Part of a small language model's weights: vocabulary 3310, 3.22M parameters.
Each number is 128 + 32 x the weight over the matrix's rms, rounded and kept within 0 to 255. Layers, rows and columns count from 0. Numbers have three digits each.

# layer 4 attention output (transposed), 128x160, rms 0.0597, rows 3-63,66-127, columns 128-159
104170087104085143078079156072150190148171115143149201120091113077103142121113160073127114079094
158185144171215120097126141144134139137113137115128102151138184173168113106141122030148147143117
096183103116161071135139177090178184147096150122158127159179107107124115140105145148096125100108
096105133104102157158139124173143141095088110151132128112131124124121147104156186115175146148129
092153105103104147159169115068094104130121113145115122155104194109118132141133105124194097098115
169146138209103095113178114163112133164159214147140143147148102147125129169180113142089121075127
112119079215100078116155168138121168109136118136130073102087111115109102120109103057100109109130
084108095094147126127140124155143179139080103110137132169152111166145097150141078116140121122167
171071070134130125165099117161108138238078108141130144143126117135174118111151132162083074134148
170118131131106161120077110175125174124086136081117089126084146120115113136179075096129158077149
107168196094091125151136053124133090173118164168187140115167141149128187180122163121123140167146
107173136127180141101049118159123037176111117136148209122146097138142113146165117110120170153100
148166153146094136107116113143105088201213127134167113083108135118164157117198159146170131122196
159176136117144140107105100119186146123115119088089092170149105089201156108155135078107215145088
107070144141126136114112138182091186196184148099120096152143113100124096124153095117190079117158
157126141124153166122173078096115133127120131138089156130123129140067131139148218155144086158187
070156090148096150143142152159176147117152113118145148129073076127194107137201084141094097153160
092148191088196178200057132118102126131160172188136154107162091131129168142207134086054059128054
142118181181084146122114034169178085022137135139163110163144145128186089139090106119084131120139
112124161075139168095118099121117166113083146162120119143047115145116068119118168114135169157130
141202110123137127162140110080121060163053096111145159077179120100071047082141145163150153060108
096150069119128165133076117139145190087102158128094139117157153114054140163151130115084103127092
100114123079120102145150117102148122117150120126139147120102163110174078117085142134130129191138
071149061137105177151139098127146158155115125153142106146185130150109116111162096153158089170136
148154133149065119118129073126124150127169122135199158124061139200147116139073104135117081109138
110150135109111145125103116113177120134167178114104116156177141157168188132163124095170087163115
133161135108156165117113151104152138148110139082102134034119071086101172097135157108137131126134
120177162109126173106083065158085136128165164078166110085166163137122066107095143160220173073129
120104117142158126138092113068150118144131137110120124155231124132178111107121117097147106231136
075115137140101164146134157114120153129069116121098145109166109161169206137085151145107124199105
087107065162172127101125085195128138133066198147106128168169198162144144088153169105088136187129
155101135122102163114121137136075118114230103092102148170105089077181146142203110100102136114077
084048131178099126155161112120090075163163160186132084116129129139179130099141133114077118076137
061107062114082129138140134073179112072102164174138075133137100153157077151171079159153106162127
125116201121131135119163113125129088146191110122139176103152144079157080151153151158127106127136
059187195103127151125151127147150195150081136063141108085140126104134118105144146154094113163080
178085099157118134200176139131126138131160171109138121151075149124102114125129130134120139109119
125099155058089095149151119124108079156027187139158126160141117139168134143094112084111141128126
098160093153108064153112098135121105142055144132156137159128151098181114120111120108112101133182
107129068106065163121125088109139165181131115161076100121112191180167117141140133076118108094162
130129147137115128130140110175112091125137151157125160130125047124138120133094111157135198145116
126141151141116126130098119134131187149157107142155136047085136150160076124197110144174150131149
178132131119124137115106141146208224117079189138152088147122151055099152099109131089171104180130
114120077098153132159134102109075155108113109101155219155201142092139123106160153106143152107133
046168075153103105149168099162164121055106100100099189090142138131072099174120182100075182184100
154169115100174142153160098113106117086144180131126148105133217123172150116131086124170140141135
110119114132152127096118158148102085135209121145111171121120095154134087157071197121097125116175
117128123069163165106174138134149148093120142148216123182167179139168100103180117107117119143074
116119120151103122144166136174141142079073153130144164155187119118147149139149148198122114049172
148075228117092146110230116160163109169109169131181102105134095170091114104120138142131132124080
192113138082136159101156110117146121172145088126155083084207141133158214178131113086186112092158
134071131151150148112168127105143148180128134157074160144114114116055081189141162094119152117093
140166198117151102152099090121093172151135144081176085066122128136114105083142067132124144159119
103085148115128159166138141111110181114070139159120179154121159162158116212132155113159118098134
144086114120168087114073109111064137164120140116115087095118140132102135070107142136102158085145
061065165100126168151125153138166138147096118109118069133079161078127101122103110105150122096165
117099090156139144088102130171159139187119157094146139170134145144132141093148120100104161100141
159110171085164121086113125124105163153144085151121140116115067122081158129145154161133112125133
128097090124128105146079138058121147119132118143152144135163206135111126136126107101125128088147
073065130101153139141150163098149145148115093104130115123072127125104107137161131118147085182161
133105119128069184178152159107145145120094161153110126132122123158123162190144163143085129139147
095172166132065214132115131220095095106188117168163114168159165127111112137164102108175079187137
146087146148087135172132137127093065129114132126164156083129124100148127113125115166112118108116
114117110151092124110102070082131138076185127172158112110192131122096168103127117105162154140132
135058150099118116149145108125107170105119072173080109147115104126083171146089140093134130122140
132177127142162108171077105082149161170126129118085098139149136128123145113158121107100202168068
126089184161135070123129118125136141172109146105103110110124140120089153135175138137081113112154
097097109082111167123115114146163180144092117085126111097103110126148163115143156144127115193160
167165214156165080126106066106134096123160146124136148167128127154206133155187088196131117123147
144191106172181178103137107172132105127232137120121142080106107188152108171158123155190157106113
141147195128132074112136129106123056070124134133168091121120135150106151108113137165105079126105
135130147123141128112167134122153138105143098155134156154139132131212165107065110132139146192131
180117068135134164116171148131124104143106110073109108173084090157106128162128157168150135096089
104097104155151093157214103094145120112126119092159129113108173161148102159124138182100133117133
117091116152146068105143159104157141117058107134100112154095108161104119133095098132154140093104
075107144136149124141188118167115095121097137131179165094169129141144109157110117169085047089149
204113129081109097179066153108122081124136171155120083121085126157151170062142127167133101136113
124117157117101109161074112168095124168158072139166106123133174114186178132107110115146061160074
187181168146169157138133115116096118111198142125095125100083150152119143120080166162169167105067
164128131157078132116207085237192180124141113118088128162106143059196138153101100133141115102165
141120031134216161146126136129037118197144099095111112074099131122136136153144135126143117124126
173092111152127120166114157143139077111115130092142148145165134152128149170162137143127154125082
147117144165129129094099138140150169111155094147061091126123099111142111141075111097133139203189
149082136119138127176129070156113103085068153173133124152081065193117103069098141132154127182137
167132140120095134127139113168161104144158101120108084142205090133106138132164089158135193110135
130099082141100066139061191090174112114139139136027072152139112114119142204083129158101095075139
119108137090156163137184100138119165158114137054125118170181149101111158097165131153166185159112
151119145144145127108135140155087126102103112166107126103108117118115144079095104087058179133129
129128093153110123119151110142055149148151071143195105167110163167139085146114118151165163174191
143091112122082128113158118130122151164135136124083119147136110183137117152166167111108107200159
117170135130098172126141138142147120148180116136149098108102129112087118206072185112116142115105
133126151131206077134095102190146098158114155148059151084126063166066095165148151115175112112154
140164088122115130144109124140152128091130154094121194109094110102079076146197082151114125084157
083154115124144107155120180124185131154102217126107099114088138129072124078185148156147089127158
168153130133108074123116085092157146142110123122111101173124075089086134173092126109104079174133
125074170169180072138097087186103093131141161106139168113166186123180131070055144108128147061157
134131067158070088127083127158141154084099122153154115130160188175122101170122108156152110126169
216071154164103110112084140091121096111059158185093162208049117137152164153158106109121152099179
084103152129140117120108070086103096118113164140122138130191110159092137197151156135162103145109
186166133152112155122084132148148215110120097192083113125136148130081111075143099137161119118178
094085167165085210143096168143148106120192100156099167136164114179123125099138132164143137138118
119147153099112161139149153099096160102139132112085159137131130114119083133165104120173130121174
196146102158098128117145081121127104083155121135098142141085180174128163091122100103102121167164
127054126122080149150134062145132084140122130095101182148167118059142108145108152104053116163095
117110128147120094112150135110097109124181086139120104068121153160124072106139075194211111134157
127157156122112115114077158137161076097195122115110093136106130162182160149113102130165111147116
181102159112161123118127096110136153179162112137168117112113197115152175100105079167143133088149
106068110134130130107113148161148096132110154097062127097174072178073167118129173091124088086118
172118108130174145114115082156103115128090146118177128162156118122122124117166088145110117102114
121192118177141102142118131138114135128142158074099080074076046053112160111162146177067157159114
129130098104101163122077125111133167123099037124174099098049149104114080108165094129152129145129
097134112133115078097101126093141074153137097153141133123135120135105142130136131137145095115088
165122107158111097166104118146138160100146153133139120181067169135125091098076126139143123106151
146122153106162135116095120180208113156117101113151099113142134180144151103112147162178094112110
154142134121154157076156140204191120140070097167091171117146112117142132127179159160156167086132
180097099164066056124101125083131069105164113086096070090163152134138158114134127142104158137099
080173185132125155145090144163191130123137118071166136136139116170094129154146087172103138153115
143174096117139091186136087136152096129144182120135188134185139106103169153148145095153133130074
159102197140119130164145161124126088156130116134094157085130117093152156116155168137194138097145
110187133133129189139168171144135142071128185130086115105116150165186116152189155146140122141136
131153157148104129134175059136108113161132083162145118082134169179154111171063223163183113142105
094143130126109149131078131117119135130135122145174118139159173133162096107134125122161167075112
115134079144154054085145121082086093131139124076153108154175150067137167103122159109153191198108
# layer 4 attention value, 64x160, rms 0.056, rows 3-63, columns 128-159
139156094093118106141155127133119152114101061149132072186169226134164080117067139124086116091168
196155105152211156213133149117153121117138124152118112119151123148162156087121176146166142114084
156124107116065141163088078097110164085134142050080104109136154064188099137131076114141126160122
144129111137144140106150141132113089156165133155087121116115120128163114131169155117114100109110
093096136139113115147147122133096151170160144058137129187101143138130103139167184118103148225191
123135088089206194083142149168118105096131070157166123091129109132105129128090112101105130144130
135144092162129167109149144165057159143162064038136145158165168164144112145072169110132138156139
120178117049176102084135123147129146101137163110149159132143144126132142109151117085139174089055
114112201145153146167156167153150122088150101159120117172119141153052115135094144122118121156095
191150106128134144159088104156127126118192088147171072134171140105149130126136080191173185127154
075161138094154164127147160164087170135110060149101171143129140126134109080114112122128150139163
085119142110143157152094122150140149153135154161141138121172184032145188151162169156095141081123
065162128171095171125133119091090114105130151161125118107188119058051057160067134158124068150154
105127099111097134152153168086151096157144116105072173139165074121094170132076131170092113100185
116153146159169200125180088139191128132203188074114105170092175174065088181124159066091117120097
126085100148114091147100184108121138154126160127138116125106112119160062116057135141053151159133
165142111141101156138171111115145046154171130096108170111131099126140165097127180098213112143133
123135111144089140116173152110083133128099185150168141195122162109130158172082103129117158161157
128113172146133130197107162100184131171120104078126134120135154127083181140091161169140153154078
181098091133146090145079160133121142094108128155094095160124167126142115149101168173103103156233
106160129150159134155128148079093138087127105136142123095137097099161140155125100120114073147118
152089138116108132096158150152105108073104076129139155114137064040176086166120124100105093162099
088155151168104184066086140124137147173153125109118188061089164152175163114164137152085140130109
145147096078180156112092128116075147080131165155169103113096162099130129127157124117144128076127
061143067110133151105162107125116149093103099144116101111105090151157175126166082137117093140095
131126131072161104110114109116136075122175104119147113097081152084153134148148155092115157161128
113111156141147093101122132150136151078142097154130113106113083114215093152178153180129110096070
151065144134133122095125155151151091110107131163162154129090103100106139153129125153168107110150
135111168109171116167113151130146112107139097116126146060111102154131141099127085103166143156103
118116096183104101159076145152192092152123108147099154125105117090150167079107154073122096126150
080117141141158075147053154141195148139116176135105146100137115099172115172145129140082082170130
098115083133128160148164093151152140085167113167140128100138153118074121224149106145116161103102
154136182075116177137202106125114127104114083142155133156148151106163085097133152149157149055148
144076133194106108175097150160149111117116171055135164121073141136114181142118137109099114134108
134146179207132144117123124152126114156130139074092059101105101128161177117094116136111131084143
160088124126082139161110137142126105145106115095128114179100123137115145159071123092089095110116
170157150137113161063148123129167168137137127114099130175089128095181122141124156126118162130095
174114079123205098137140112094177192086201114130119097136144168078088155115172125128135098105154
110119139142107126072182145145132168137125114217134113125119154112119160174123169123166120085201
151101148127102084033166143098083111139123096139106107155115122136079119090184114097126165169119
118108139109127083123116112144109177130106141137150172102139158161149089188128144113137093107126
136187105143087122153089194132082108141147122092140087134098121127099164124115136151125194107124
119150093146130130152159181128108107136127129086060159100122167119018133103187145148164146117166
137170133108159127103135145080109099167066132125118130198092132097138135149084144084142107075176
165162102114157055182124172134147162152138108103176132091152106152097125158113167134116158147136
120070111088127174115077121151142090076142107135150050082114113098105068138162150147158135141149
117130175134090097088104160108160184190090183119104075139139118093122114091094117107172130105145
152076073155160158120153091084122126175111156113073123113157150171105077122135210151127156095147
153156118121081162131088071164109087097147133139136142168174150090131151136143130185180157142064
146121140140160062155147097129094101095163146086104090129086144175159108214150150059094133100129
135116197177148146139069134120077148079147158100180127133075111024123115123137122115097104132130
188136144157094152144135100100100062140091097087103087152136178125141126138138126073104162184115
151118120117138139171092108163115136102164104128178144094162175159143121162184137098067118145111
116123096125106078122146081109138131076183077135083096148036090111118151074082088105121076133098
188207154170189163121132164170142143176105131158177151107123082117156133106110150141094097105155
111165117160159164132117120126175115149168149124082084211078079171144169145170142147161144157140
108120145106101167135113138080104165087145072157132156156084112163140158167139093096130106150160
145108105128144113082212118142160060184131105147206117139102085146100106135147162150103205105140
118086175155089078207129120108130125133105137177178159107137147133146164098114120091141125108089
160150080146135089143117180091149125191132066139163124145125149092154110073150125123150108105139
122055157100178149097136021135205153129080140198139139213111154126134132129097143095133139127119
# layer 4 MLP gate, 320x160, rms 0.069, rows 0-2, columns 128-159
110109136087126108120072119148113123150163111164112093087126102163126121079081105185176061149129
112130151137134149119109118109067101162134170158124114145090148196139174141142100130107149131155
151119122143146110136109105102108139092087100146081128125092099136113141067134100077156135087129
# layer 4 MLP up, 320x160, rms 0.0688, rows 0-2, columns 128-159
098121140156133127183108155120168117074141123168169115122155138126189164119159114136114152071074
094158096122062069107138163090145160118143139131111078133141095040116135117095139096113092124095
064183155120140155100144111130169114129174209130157141174091104128129163204146161172119185142155
# layer 4 MLP down (transposed), 320x160, rms 0.0689, rows 0-1, columns 128-159
114131092101109182100169165167110094103043092110105174176121139130108121154104178134110117158090
148115085151169149111130116155150124114107166141136096142114112186121119119105167166155161183079